config = dict(
    num_attention_heads=2,
    hidden_act='tanh_gelu',
    norm='layernorm',
    norm_place='pre',
    positions='learned',
    init='normal',
    init_std_qkv=0.039,
    init_std_up=0.039,
    optimizer='muon_variant',
    schedule='wsd',
    decay_shape='linear',
    max_steps=3063,
    dataset='wikipedia_en',
)
Each number is 50 + 10 x the weight over its row's rms, rounded and kept within 0 to 99. Layers, rows and columns count from 0. The size before them is the row's rms in percent of the matrix's.

# layer 7 attention query, 128x128, rms 0.0573, rows 0-54, columns 0-127
106:36 56 35 62 61 33 82 58 49 54 52 55 61 39 54 45 61 49 54 33 50 47 49 46 51 60 56 58 50 49 64 30 52 45 45 48 42 43 56 47 58 50 46 49 51 35 28 60 51 46 70 55 36 54 50 39 59 47 48 35 49 21 36 68 47 54 48 48 42 60 49 72 46 22 35 44 53 52 45 47 52 56 50 44 65 61 56 42 39 28 42 59 42 42 59 53 54 47 49 50 48 62 44 46 62 60 51 56 46 45 48 55 47 33 30 66 63 43 60 51 47 52 62 49 50 36 57 40
091:44 27 48 56 28 54 54 67 58 56 42 48 61 53 54 59 62 64 55 55 57 63 39 48 42 61 61 58 54 52 45 42 62 50 44 52 48 42 41 59 32 52 58 55 52 42 50 50 47 62 49 41 54 58 60 27 55 46 50 45 53 46 41 39 50 73 59 70 32 44 47 44 51 50 53 52 46 45 40 43 58 37 45 53 57 53 65 45 42 38 63 55 36 31 37 68 48 55 51 55 67 53 30 57 55 47 53 46 58 52 52 80 44 48 42 54 46 37 62 56 35 38 78 32 44 49 43 59
093:54 57 35 34 57 53 37 49 59 46 46 57 35 49 55 53 42 52 34 58 44 57 52 56 46 80 60 46 39 40 55 69 50 33 59 63 39 54 42 59 60 44 43 56 43 34 46 53 47 48 44 54 37 48 54 55 48 63 33 51 51 56 73 57 49 61 72 55 66 68 36 52 61 58 46 49 28 50 37 59 58 56 53 45 45 56 65 37 39 42 33 58 58 56 34 67 38 53 47 45 36 38 53 42 57 58 44 53 53 54 37 64 44 57 47 40 27 63 49 69 59 45 48 41 57 50 56 56
093:59 50 32 25 57 69 40 68 55 43 49 49 45 67 35 48 51 58 48 58 46 42 67 45 34 53 41 69 48 57 51 61 38 45 39 58 48 63 51 54 51 58 46 64 64 49 60 51 48 57 50 34 50 62 34 56 58 44 61 63 60 54 46 51 27 63 64 49 61 59 46 60 46 48 67 35 29 53 47 41 52 58 40 44 63 56 48 56 42 52 57 74 63 49 46 63 60 43 53 42 48 62 37 68 53 44 32 39 42 45 50 51 52 50 39 28 53 49 52 37 56 60 51 63 45 56 50 60
086:56 25 56 45 49 67 59 54 47 49 33 35 73 49 39 61 55 52 64 28 46 52 60 60 50 61 34 65 63 65 48 43 56 62 59 48 38 40 63 52 51 51 53 45 37 51 38 64 52 47 56 28 51 58 46 48 44 44 48 56 55 32 45 49 30 55 52 45 57 42 37 28 31 47 46 50 59 69 48 36 69 56 55 45 57 55 56 65 63 52 48 57 57 60 59 63 61 48 42 46 43 42 37 32 58 52 58 40 48 60 49 57 57 56 44 37 62 62 42 41 50 54 60 58 37 46 58 46
111:54 40 67 49 61 49 58 67 47 57 73 65 62 48 47 47 54 27 43 35 37 50 44 64 39 45 66 53 43 44 57 36 62 63 51 50 50 48 46 41 54 46 53 35 35 44 63 51 57 62 53 68 54 28 61 51 59 47 57 45 34 32 39 68 42 60 36 47 25 57 50 39 51 58 38 57 61 48 44 36 54 55 39 57 47 55 55 43 38 51 69 58 36 29 76 47 37 47 60 54 55 58 58 49 51 45 50 61 35 42 55 51 43 53 45 54 41 40 56 56 41 49 49 52 55 42 44 61
090:50 39 43 45 66 61 44 32 61 42 68 56 59 51 54 52 57 56 58 63 59 41 45 13 51 56 45 39 45 49 40 64 57 43 54 36 67 63 36 37 50 52 57 39 36 44 55 42 56 39 45 58 55 44 44 51 55 34 43 36 45 62 55 45 36 37 45 64 48 65 51 27 74 48 58 67 39 57 53 38 39 44 39 44 44 46 52 40 50 61 44 57 51 75 36 48 53 67 52 49 54 41 44 33 42 65 51 59 48 44 55 51 45 54 53 59 70 40 43 46 54 56 52 37 45 43 47 49
115:49 60 44 26 44 52 51 52 60 36 54 48 36 63 52 49 31 64 58 60 69 53 47 45 56 55 59 34 43 49 41 66 21 59 52 53 62 45 55 40 57 68 46 47 40 45 53 61 32 51 49 35 58 61 33 52 39 53 47 52 54 67 63 56 52 45 49 41 61 43 60 48 39 27 67 65 62 36 48 61 46 69 52 57 44 45 42 60 50 58 43 40 44 55 63 57 53 60 38 49 38 42 50 48 50 65 56 46 51 48 38 46 57 44 69 35 37 61 42 52 61 44 43 30 52 52 35 54
098:57 49 71 34 47 55 35 41 36 46 51 43 59 52 56 53 43 52 20 46 41 53 56 48 54 37 55 46 63 67 48 24 56 61 31 51 74 55 44 60 55 45 35 45 46 53 59 56 45 62 43 55 46 56 53 56 45 52 47 53 51 36 59 29 46 61 64 46 24 45 45 51 74 55 46 60 44 48 63 34 48 46 43 57 26 59 56 62 45 30 52 58 54 50 48 49 54 49 63 45 50 67 52 64 55 46 41 42 45 41 47 56 38 51 53 48 55 48 71 53 54 36 43 43 55 46 50 67
096:46 47 53 49 49 57 54 58 57 65 55 49 58 53 59 55 69 48 44 44 41 52 28 61 51 49 51 59 64 71 39 31 52 36 29 65 62 49 65 48 44 58 38 60 40 44 51 39 56 53 53 42 39 34 59 51 48 46 54 55 50 47 47 41 58 58 50 36 49 39 56 58 73 16 62 43 51 57 48 34 54 46 44 35 38 71 49 54 39 29 47 53 47 47 43 56 50 57 48 63 58 54 65 47 26 60 39 47 42 50 51 56 39 43 53 70 64 38 49 53 44 48 58 47 60 55 31 54
089:51 62 72 52 47 38 59 55 41 42 40 54 64 49 35 41 55 47 46 49 48 56 50 51 54 52 47 60 45 46 71 48 62 51 52 64 44 44 38 50 48 39 32 44 45 65 47 50 43 43 42 53 19 36 50 38 66 53 48 61 63 55 71 56 43 48 54 57 38 34 49 49 53 50 54 51 54 55 51 45 43 33 37 55 44 63 58 49 45 63 45 58 33 60 48 60 50 38 40 45 50 36 38 42 35 32 54 48 55 59 66 77 73 28 63 50 61 52 50 42 42 33 49 56 48 31 45 52
106:48 51 49 41 52 55 71 50 40 59 50 33 42 45 42 67 56 44 57 49 31 42 44 66 52 46 37 55 57 60 45 41 52 48 58 50 52 41 62 43 52 45 48 41 55 57 50 40 57 55 43 39 63 48 67 79 43 51 51 64 55 37 51 29 44 50 53 56 39 46 54 55 40 43 51 43 57 55 64 43 40 49 61 50 44 51 25 69 58 47 58 50 58 56 43 58 58 34 48 67 49 69 19 55 61 51 26 48 46 57 58 41 48 67 60 41 55 51 47 29 40 58 49 57 58 30 46 51
099:52 39 42 54 40 49 49 48 64 55 71 58 42 40 58 40 59 38 59 38 56 60 46 26 44 63 55 54 49 48 46 65 48 44 62 34 25 49 63 58 52 34 59 53 52 43 55 53 46 48 54 58 56 58 61 45 55 47 37 48 57 65 53 56 48 33 55 33 58 49 64 45 58 58 65 31 54 50 47 58 48 46 25 42 49 35 68 54 63 47 38 38 62 44 46 51 38 53 51 38 46 45 32 66 57 55 54 53 42 35 40 51 48 63 42 60 53 27 60 61 56 42 53 30 63 58 62 37
083:73 52 54 62 41 44 51 43 60 63 48 56 49 38 57 48 53 53 41 41 52 38 51 48 39 47 57 44 47 46 65 33 60 53 64 47 62 48 31 40 44 36 50 58 38 47 43 47 47 47 57 49 52 64 57 33 53 47 47 48 81 40 30 37 55 49 50 59 41 42 63 59 49 58 51 64 63 50 60 58 45 53 33 59 66 62 64 52 43 62 51 46 49 49 51 58 42 61 50 55 67 36 71 41 42 48 48 55 43 47 42 60 49 43 51 66 28 36 52 78 55 31 41 57 36 58 59 45
105:67 60 43 52 43 46 51 44 59 58 49 49 40 47 52 54 34 57 45 43 47 53 32 61 47 48 44 62 40 58 41 65 45 41 53 42 44 65 48 54 50 58 45 53 41 39 42 38 22 60 37 45 54 52 38 47 38 41 63 45 40 58 60 59 61 64 54 36 41 43 52 56 48 38 79 47 63 45 61 62 50 67 47 56 46 33 40 53 54 43 61 50 46 47 67 52 59 50 50 48 47 54 75 40 52 36 49 55 64 48 52 57 54 49 63 71 34 74 48 50 62 49 54 30 48 52 47 77
101:49 69 41 42 49 46 77 64 48 55 74 52 50 47 43 35 40 35 50 49 41 49 51 41 61 40 54 40 50 49 41 48 37 63 59 49 47 53 37 49 51 47 64 60 47 61 51 55 63 60 56 42 55 52 25 34 76 41 50 40 45 65 42 52 41 36 56 49 33 49 46 37 38 69 43 55 53 49 40 51 45 43 48 41 46 50 41 50 51 50 54 44 53 73 67 36 46 47 33 30 58 60 53 57 50 59 52 65 52 50 48 34 60 62 38 68 46 52 68 55 43 51 59 68 42 45 53 49
093:46 50 57 56 47 42 34 43 46 51 47 56 56 44 68 54 55 46 35 39 37 54 32 64 36 59 49 50 57 62 68 39 61 50 45 48 50 43 62 60 43 43 55 52 63 47 29 37 60 44 44 69 47 46 60 54 65 62 50 57 68 66 54 37 46 54 52 52 52 50 49 51 54 48 31 51 49 41 54 24 54 56 51 48 38 54 67 49 38 33 42 66 43 41 29 42 57 49 60 54 54 43 29 43 55 28 49 52 66 58 57 57 47 42 33 63 48 47 65 46 46 60 39 71 61 44 65 47
108:41 35 43 32 54 56 28 46 54 45 62 41 62 35 56 47 43 53 42 55 37 58 52 45 65 49 59 47 71 55 55 68 61 61 59 43 41 65 46 46 54 45 56 50 42 09 45 48 32 40 40 54 38 38 44 77 65 42 47 58 53 42 62 59 47 67 67 46 51 43 40 61 56 44 53 52 42 39 62 65 46 59 27 55 43 47 44 28 53 51 50 40 36 44 56 57 52 54 43 51 46 47 53 63 48 58 53 56 43 43 46 50 54 36 50 49 47 66 48 54 49 48 38 45 59 55 54 38
096:43 43 31 60 64 39 57 42 56 45 46 47 52 50 48 53 55 72 59 36 63 52 48 45 66 53 53 55 57 46 55 45 37 37 59 45 56 41 49 42 56 57 41 43 61 46 41 44 44 46 52 54 40 43 57 55 81 46 51 63 37 49 47 35 50 28 48 36 59 47 44 46 71 53 64 49 52 54 30 56 28 54 61 45 52 67 51 28 58 41 50 53 31 53 50 49 56 56 59 56 33 57 65 37 51 54 42 42 55 44 34 72 35 40 37 43 50 47 53 72 53 48 64 57 42 56 65 44
086:48 47 51 36 39 74 30 52 51 58 62 38 40 57 45 46 45 41 51 63 42 47 39 54 46 60 59 51 63 56 40 61 65 47 41 51 58 50 61 44 56 46 58 50 42 56 58 39 66 52 62 45 58 42 53 46 49 36 71 74 39 41 60 29 57 38 55 51 39 47 44 40 50 36 44 51 38 34 57 53 45 55 56 40 36 40 70 47 63 39 44 35 51 54 51 51 58 52 49 43 50 43 41 58 68 65 61 48 73 43 46 54 54 78 60 51 56 36 45 65 48 47 51 71 65 56 56 52
103:42 56 52 43 59 24 38 46 55 44 44 69 49 59 64 47 49 54 62 45 43 55 40 50 64 50 56 29 58 53 50 64 44 32 54 45 45 60 37 32 68 51 47 38 57 59 46 38 44 39 45 55 42 31 46 63 50 40 49 50 60 46 45 54 76 50 41 47 49 57 50 58 34 34 22 71 72 62 49 62 41 37 45 65 63 49 53 51 61 54 47 52 49 57 38 44 44 66 32 44 55 43 59 41 53 54 68 46 42 47 47 55 44 37 58 43 49 49 67 52 45 36 55 49 64 49 51 46
109:37 52 52 57 66 41 64 52 52 74 51 67 57 44 53 56 48 28 49 45 51 55 50 46 66 40 61 43 40 49 50 18 76 39 41 45 48 37 50 54 44 50 61 47 59 47 61 54 62 51 58 58 51 27 53 59 60 52 45 57 57 38 41 58 51 43 51 52 47 47 48 48 44 59 26 47 53 44 57 39 59 31 38 40 41 76 61 41 47 48 51 54 55 44 60 49 57 55 47 47 64 62 43 59 48 47 47 34 42 52 40 51 29 69 54 40 57 31 40 34 42 49 68 48 49 47 47 50
091:43 56 43 50 35 48 60 65 47 56 64 55 18 54 38 45 54 55 40 52 34 43 52 47 41 39 44 42 66 34 36 49 54 41 44 47 50 59 43 52 38 45 37 42 57 67 48 39 42 49 47 57 61 49 43 49 67 46 47 51 51 60 53 59 56 35 66 67 69 70 63 63 43 57 54 45 34 55 41 48 61 43 70 54 54 46 45 51 56 52 47 46 58 64 50 70 47 52 45 27 50 35 44 43 31 44 39 41 49 55 70 42 46 55 36 54 52 67 62 50 44 62 56 63 48 70 48 44
096:50 63 40 48 40 40 37 45 57 57 54 52 55 57 58 52 41 53 30 49 44 43 49 25 41 69 41 47 36 62 45 57 41 44 59 49 58 46 58 46 51 58 51 54 35 36 38 43 35 40 42 67 41 55 75 45 43 41 45 59 54 58 59 56 53 53 54 44 61 48 54 60 65 33 63 32 52 34 45 59 39 67 41 59 55 45 59 66 54 45 32 73 54 62 52 47 53 68 48 49 45 40 32 45 57 61 54 53 53 50 54 50 47 37 63 45 28 49 49 43 43 46 36 33 62 71 53 47
094:58 64 54 35 52 54 66 44 63 41 67 66 51 58 63 47 60 51 46 75 48 56 22 56 51 59 44 56 44 40 37 49 40 51 40 53 66 45 46 42 54 38 49 37 49 71 62 50 37 49 40 51 47 44 60 57 36 54 58 52 50 56 43 43 61 54 61 64 47 57 53 60 41 33 60 53 56 56 49 42 30 66 49 47 51 36 51 63 53 61 54 52 48 46 45 36 39 54 43 50 67 36 37 71 70 52 46 50 56 49 35 61 43 64 61 45 49 44 49 41 49 50 33 56 42 59 42 78
092:46 47 59 59 49 35 71 53 50 46 39 61 35 63 59 34 57 26 50 31 45 51 71 44 49 39 35 41 52 38 54 38 45 57 49 49 65 37 46 43 48 47 57 46 49 54 64 53 59 37 41 63 45 38 53 47 65 52 68 47 41 51 57 43 35 45 42 47 35 59 45 39 47 62 30 55 48 51 45 70 62 40 61 51 42 65 58 50 63 51 59 55 61 52 40 58 41 38 66 65 60 70 42 59 47 46 49 62 53 51 64 44 42 57 30 47 44 42 55 45 36 61 68 66 43 55 54 40
088:56 47 58 46 63 54 46 63 53 37 51 51 44 34 42 50 44 40 43 33 54 59 61 58 58 37 43 64 56 49 49 45 64 71 49 54 43 46 31 53 32 45 72 35 53 33 45 53 49 53 39 52 31 50 56 47 53 54 71 56 55 56 56 60 55 39 49 33 38 62 57 39 61 57 53 41 53 57 39 40 60 59 58 44 64 53 48 46 48 45 54 36 57 51 55 48 65 55 25 55 53 47 61 38 48 44 59 62 67 42 44 51 44 52 58 70 43 41 51 48 45 55 65 58 55 32 86 59
111:51 58 59 63 58 35 75 49 48 53 65 56 44 53 56 45 50 55 40 43 53 54 63 59 52 57 63 62 51 46 61 28 40 58 52 42 45 35 55 41 39 44 47 45 56 60 51 44 64 56 39 55 44 51 45 59 60 63 39 39 52 38 39 47 30 50 40 76 46 29 64 30 57 60 49 44 47 60 59 40 50 42 46 49 54 69 59 42 44 56 34 60 53 69 44 49 65 54 41 67 46 65 33 59 28 40 52 42 43 54 57 50 35 54 52 51 47 39 56 46 53 52 64 58 52 36 33 35
086:40 73 28 53 64 46 75 57 42 62 49 52 56 45 53 29 45 33 39 44 33 40 43 53 42 43 52 63 68 57 59 39 55 58 47 46 54 48 53 47 54 40 39 56 61 50 53 56 52 57 47 55 44 40 58 45 58 39 43 44 71 39 42 50 56 52 44 71 42 53 65 40 43 40 51 49 65 54 54 47 55 41 49 55 45 65 50 48 59 51 47 46 66 55 35 45 43 43 49 52 50 57 35 56 53 35 31 50 39 33 80 63 38 60 51 56 40 52 50 28 46 60 37 68 39 45 55 40
105:57 64 44 32 50 49 60 42 56 67 57 49 40 59 65 51 47 42 57 57 42 50 54 33 44 56 51 34 52 62 41 42 50 53 60 67 50 53 64 32 46 53 40 48 35 59 52 59 63 39 58 56 61 53 41 64 51 41 48 42 49 64 43 70 53 35 45 52 39 59 39 42 41 62 46 49 64 43 44 55 56 49 53 29 47 23 36 68 42 59 46 39 85 64 45 50 36 56 49 42 49 48 33 52 55 44 52 37 39 56 47 56 50 61 70 46 48 52 50 37 48 39 39 53 63 57 40 55
099:37 41 40 53 40 53 46 51 54 60 52 54 72 49 53 54 41 59 52 66 52 64 54 47 32 33 54 39 49 51 45 57 44 35 42 68 35 65 56 39 54 42 54 57 40 57 54 59 25 54 38 59 50 50 48 45 30 45 39 41 61 58 70 54 42 57 39 44 49 61 52 57 46 49 68 49 68 42 51 68 33 52 50 48 56 58 45 48 38 58 48 48 55 46 25 61 56 67 47 44 54 48 54 48 70 52 64 60 59 54 58 41 72 42 75 49 50 52 53 42 43 40 39 56 56 72 51 47
084:54 56 52 46 57 57 28 44 39 40 60 50 53 61 50 45 43 63 38 44 34 45 59 41 60 47 43 37 37 53 30 47 61 46 61 47 48 34 47 44 38 31 56 48 38 51 51 38 46 47 53 65 34 58 50 52 61 45 42 45 46 59 63 41 44 56 58 53 48 59 34 54 51 44 41 52 44 50 52 50 60 73 37 74 46 46 61 46 70 58 42 58 67 42 33 31 36 57 53 50 55 55 64 39 23 46 51 58 41 44 33 65 58 56 48 62 42 50 47 59 40 61 47 61 59 71 58 59
100:57 61 44 59 30 64 46 44 49 53 55 20 32 48 53 57 44 65 55 58 42 56 60 58 46 31 48 64 55 79 59 39 49 53 37 45 40 38 44 55 40 51 50 43 41 52 60 47 39 36 52 52 54 56 45 30 41 55 53 28 53 43 54 52 40 61 49 50 29 54 37 62 62 63 47 56 58 56 49 41 44 56 53 28 53 54 30 39 55 53 37 64 48 70 54 51 33 57 47 62 55 48 49 52 37 64 55 56 56 38 44 49 59 46 55 61 47 58 51 53 44 65 43 55 28 38 44 49
090:57 36 41 43 50 41 44 42 46 51 36 67 75 65 41 45 46 50 26 37 60 33 57 49 49 47 46 51 67 62 61 43 50 43 37 54 63 59 49 27 62 34 30 52 44 60 52 53 54 51 46 57 56 57 44 59 54 45 33 41 72 74 59 35 67 40 46 50 49 49 63 44 29 47 67 59 36 39 43 44 57 53 42 54 54 54 63 47 43 50 64 43 46 39 41 53 57 58 57 58 55 52 50 30 61 48 49 46 49 50 55 54 34 40 54 52 55 37 42 49 49 54 51 44 40 57 69 64
093:75 53 51 54 54 39 35 45 35 36 45 38 59 54 48 48 59 48 50 44 57 40 54 55 50 45 37 33 39 54 47 65 44 59 42 44 30 47 48 44 59 29 45 49 58 72 52 54 42 54 24 49 60 59 37 62 58 48 42 52 50 60 51 51 39 47 57 51 52 40 46 62 43 41 45 54 57 28 77 64 43 61 53 61 57 39 45 55 41 56 53 64 52 42 49 50 54 50 57 53 77 54 56 58 40 53 41 44 78 58 35 53 68 51 57 49 51 42 39 51 41 68 52 42 40 50 66 60
090:56 56 46 51 50 61 36 56 61 35 48 43 58 56 46 63 57 49 40 43 55 53 40 64 40 67 53 52 50 65 56 63 47 47 57 52 37 66 58 59 55 49 34 52 41 30 32 48 36 60 40 22 44 52 58 58 30 47 44 52 61 55 53 58 29 58 46 52 53 63 54 41 59 56 49 48 55 49 58 54 47 45 55 52 47 56 47 71 55 57 27 43 48 80 37 57 53 55 44 72 43 43 37 29 64 52 64 41 62 33 53 41 51 39 53 57 53 56 56 52 44 58 45 54 70 58 44 40
125:55 50 54 42 55 44 50 56 36 44 56 54 64 50 45 50 54 28 47 42 53 56 49 59 64 39 38 50 42 46 48 25 55 66 55 37 54 45 41 63 54 45 71 52 54 64 47 52 54 77 58 50 36 47 52 52 45 51 64 48 39 30 35 65 49 59 38 56 38 45 56 63 46 37 48 42 70 48 78 57 51 45 43 49 36 59 49 37 35 51 51 40 56 36 50 43 41 40 40 51 36 69 54 61 50 52 55 58 60 35 49 50 48 75 43 52 48 63 62 61 56 58 57 65 34 49 50 39
094:53 66 50 51 43 58 64 55 51 53 57 56 47 53 43 62 49 54 52 31 41 60 29 43 49 40 42 57 52 49 64 44 51 60 57 58 49 48 54 73 39 37 56 58 25 50 29 50 44 49 50 34 52 60 40 32 38 45 60 39 56 61 61 43 62 74 50 57 31 61 28 56 53 44 53 51 45 32 67 49 60 51 57 60 49 69 40 42 24 40 56 41 54 36 47 58 47 47 40 44 42 57 46 43 51 52 46 58 55 55 47 49 75 60 45 57 52 62 60 57 59 42 42 44 56 43 36 62
092:66 40 30 52 38 61 38 34 45 54 58 67 32 53 54 54 40 59 82 62 54 43 51 47 55 54 38 31 49 48 49 66 46 36 62 60 63 58 48 55 48 62 42 61 43 55 56 47 37 29 44 30 53 37 39 48 44 40 39 63 54 69 48 57 40 45 67 60 55 58 51 59 48 48 48 48 37 53 42 54 39 60 51 40 52 43 52 71 58 48 46 43 41 63 35 67 45 49 53 55 64 38 46 54 49 46 47 39 41 42 39 46 64 39 42 53 67 43 52 61 49 39 53 33 43 54 39 49
092:52 54 59 43 68 70 57 55 56 44 51 54 55 51 31 36 54 36 60 49 32 57 49 64 62 60 53 42 45 36 46 39 39 68 61 42 61 60 53 40 32 48 42 33 48 55 49 57 58 56 62 38 39 42 40 63 37 59 48 56 54 29 63 45 40 50 31 51 23 56 60 47 50 66 46 54 54 61 54 42 46 55 34 48 61 34 64 54 48 63 56 59 43 72 69 58 58 52 55 47 40 36 45 38 33 45 42 51 56 37 53 49 40 53 59 42 53 38 39 39 43 52 55 58 44 42 51 51
094:38 65 56 66 50 44 55 55 43 51 42 59 39 50 65 62 54 77 42 45 49 44 32 38 34 40 58 49 33 45 43 63 51 46 42 74 46 40 44 63 54 55 48 48 60 59 44 45 52 63 56 46 47 49 41 50 71 71 49 38 64 48 50 63 39 34 51 53 46 47 48 66 54 28 22 45 38 29 44 45 64 47 51 49 56 58 47 49 42 67 35 45 55 56 54 41 58 51 48 52 43 50 37 50 62 49 50 68 39 59 47 54 69 48 53 40 57 49 30 56 42 47 68 47 60 46 55 49
094:44 58 57 35 65 64 51 57 43 54 47 53 39 51 50 40 51 42 54 67 67 41 55 43 39 44 30 53 38 51 36 63 41 59 56 36 52 43 61 71 50 50 39 42 54 50 58 37 42 48 65 27 48 56 35 49 61 56 37 69 52 56 27 48 51 34 75 65 28 45 42 38 35 40 50 44 49 56 56 53 58 58 44 45 43 37 41 57 68 47 53 44 55 57 63 55 66 26 51 42 60 49 46 62 40 53 54 41 54 56 45 46 57 54 40 42 59 69 49 52 55 48 66 45 43 45 53 42
103:40 57 53 57 44 46 58 39 56 59 59 52 62 52 45 48 55 47 67 39 37 42 41 42 51 63 53 43 62 42 50 32 51 46 39 60 56 40 44 55 41 53 48 45 34 59 41 41 56 48 71 62 49 43 59 54 45 40 56 29 58 59 55 44 77 61 45 58 36 54 75 30 38 67 48 50 59 62 58 54 66 49 34 71 39 69 43 37 50 51 49 48 52 47 54 36 60 47 38 34 50 56 50 40 33 46 49 47 59 44 26 60 42 67 50 70 56 48 57 38 46 49 43 49 61 46 56 53
097:50 44 45 59 37 49 59 47 60 48 72 51 45 45 65 61 58 48 47 60 57 48 49 38 70 39 65 41 64 53 49 62 37 32 41 42 50 50 54 32 54 74 50 32 53 64 45 51 46 48 52 59 59 47 35 48 45 45 46 56 64 68 45 41 74 53 50 34 72 40 57 58 38 62 63 46 64 29 45 67 47 51 48 66 46 35 42 41 50 55 55 49 43 34 50 52 59 51 59 61 48 47 52 38 63 43 41 40 49 45 36 67 40 40 49 55 34 40 55 51 53 64 42 34 57 51 54 58
100:62 59 52 52 56 40 44 45 58 28 55 50 54 60 47 54 45 66 54 54 55 63 50 44 59 39 47 44 50 54 56 64 41 54 55 46 35 55 52 41 67 55 59 66 35 34 55 37 50 57 79 68 53 61 24 60 47 40 37 51 41 59 56 52 36 50 48 39 54 63 60 63 51 38 32 65 64 36 60 65 26 58 41 61 45 47 37 42 59 39 50 45 38 54 58 43 43 48 58 71 41 37 52 39 49 58 48 46 50 48 43 53 55 29 62 34 36 55 62 43 50 46 46 53 50 59 56 48
096:42 48 49 47 43 58 45 49 44 43 47 51 35 55 53 65 48 35 40 36 56 47 53 58 79 38 29 48 61 64 71 35 37 50 50 57 34 45 41 74 42 61 62 42 39 44 52 60 51 46 45 43 47 48 57 32 68 59 47 47 30 43 53 57 49 50 38 52 50 50 37 45 63 34 55 58 45 34 58 56 56 56 45 56 53 41 47 50 58 44 68 46 55 44 62 56 54 43 39 59 43 55 69 49 69 78 54 57 67 53 51 49 48 41 47 47 40 70 58 60 65 49 44 47 49 33 52 48
105:35 33 44 50 56 47 50 53 47 58 53 47 51 49 74 67 57 59 41 45 24 63 45 56 61 44 42 52 62 36 52 53 60 70 50 55 64 36 42 48 45 69 37 39 52 40 35 42 42 39 48 64 43 41 51 40 60 43 45 44 36 54 65 42 69 50 39 67 48 60 52 56 55 40 67 47 44 40 43 59 51 58 51 51 41 49 61 30 39 41 51 48 35 38 39 71 47 52 56 39 66 51 50 46 55 45 43 37 55 58 48 64 50 23 41 54 67 59 45 60 55 59 56 42 58 52 52 64
090:44 41 41 54 63 53 33 45 62 40 48 47 52 56 50 64 33 62 52 45 52 58 47 51 79 71 65 39 45 45 46 66 51 34 35 52 61 48 59 46 65 51 57 67 44 59 57 39 37 46 48 54 53 49 48 69 48 58 43 53 38 49 47 54 76 51 48 31 57 54 40 53 61 40 37 62 47 41 44 55 36 53 42 57 45 47 42 56 73 59 58 47 38 48 50 40 59 67 54 35 44 44 63 35 45 52 64 56 55 55 54 58 46 50 60 32 24 70 54 62 44 49 43 42 57 46 63 51
090:30 49 51 30 44 63 30 53 50 35 51 48 57 50 41 52 65 41 53 41 44 44 50 48 49 41 58 30 36 61 43 65 59 43 30 48 62 55 66 66 56 50 34 55 58 77 63 48 62 41 51 51 42 66 58 64 49 41 45 45 60 47 61 43 52 60 45 44 33 54 56 61 30 59 32 54 68 44 47 35 55 41 53 59 41 34 54 50 52 56 54 41 65 49 55 47 65 50 48 54 43 54 37 58 36 50 51 44 56 42 46 48 47 57 43 45 61 27 57 53 46 53 41 58 63 57 30 66
094:62 53 40 63 47 69 31 45 63 56 47 67 59 69 32 54 59 49 37 53 34 47 69 52 38 67 65 41 29 49 54 57 64 45 58 55 56 45 44 50 53 52 33 46 58 48 34 59 50 41 65 55 60 49 52 59 51 51 52 71 48 44 48 48 35 40 50 45 35 64 56 68 48 39 36 67 38 51 45 41 46 49 53 54 31 49 59 53 42 48 50 57 51 74 55 46 44 60 44 44 28 55 63 30 38 40 57 50 46 52 49 44 45 37 50 56 40 61 48 60 53 48 49 51 62 41 56 31
091:59 35 48 56 33 56 47 52 44 47 45 42 67 54 55 60 26 72 56 40 50 44 46 44 38 68 55 55 58 48 50 45 46 43 32 53 50 55 57 40 45 59 41 47 43 39 27 44 51 59 31 55 53 48 79 41 46 55 57 53 67 41 46 57 45 72 55 39 56 49 54 65 41 45 56 55 32 58 63 36 49 63 54 60 32 60 43 36 50 49 47 66 46 53 49 43 47 51 43 58 60 48 54 44 53 69 34 48 46 48 44 53 48 37 42 62 59 72 56 68 44 54 30 54 44 36 47 38
108:45 37 37 45 40 48 39 49 42 50 49 59 37 51 66 64 41 74 17 48 49 41 42 48 51 50 57 32 45 66 56 70 40 45 39 57 45 52 50 45 48 57 52 53 49 36 45 44 27 56 32 48 54 58 44 49 44 58 50 44 53 48 61 49 65 48 81 54 50 50 62 66 70 37 59 64 46 51 49 48 53 52 68 65 55 49 62 52 64 56 34 55 43 45 40 57 65 62 54 60 58 50 63 56 58 39 50 52 53 56 45 44 41 36 55 46 44 62 49 48 50 37 40 42 54 55 33 66
097:58 53 63 62 59 43 40 36 29 33 53 38 31 46 62 46 53 47 48 37 51 53 50 52 44 31 54 59 40 66 53 55 36 69 57 50 45 43 42 66 42 31 53 50 48 60 45 67 42 49 36 48 40 54 57 38 59 55 47 51 45 43 48 45 51 67 47 42 53 55 51 67 40 41 53 44 46 40 42 56 41 51 47 66 46 50 43 26 53 44 61 72 42 38 55 55 47 55 51 56 44 41 76 60 35 41 55 57 56 45 54 58 51 56 57 28 53 66 48 55 58 66 48 52 60 43 80 58
085:57 44 54 44 31 56 30 54 45 51 28 59 67 62 43 53 51 48 57 57 54 43 51 58 41 44 64 47 47 40 65 52 50 45 49 66 57 61 44 45 47 54 44 64 38 46 48 44 42 49 47 50 56 49 42 46 46 72 58 58 57 67 61 52 43 58 48 63 43 62 47 50 44 29 64 56 37 59 22 63 62 40 66 62 54 57 70 39 75 60 52 63 55 54 57 40 52 49 63 56 57 38 53 46 37 52 52 38 38 57 52 47 51 56 29 37 35 51 53 41 40 47 40 30 61 47 44 34
096:48 36 28 46 38 56 33 52 56 47 38 61 36 48 52 46 46 49 56 74 53 51 57 48 64 49 44 42 55 62 40 81 43 46 46 48 56 62 59 40 51 49 69 40 50 50 44 61 44 43 63 35 68 50 50 57 54 44 31 57 39 62 46 44 42 39 53 56 66 51 42 61 36 57 51 45 57 56 49 60 27 87 57 45 56 51 35 53 59 52 50 43 50 51 46 45 46 44 59 46 58 43 50 60 42 66 45 47 49 33 45 40 71 54 47 31 47 57 59 56 48 50 48 58 56 70 51 44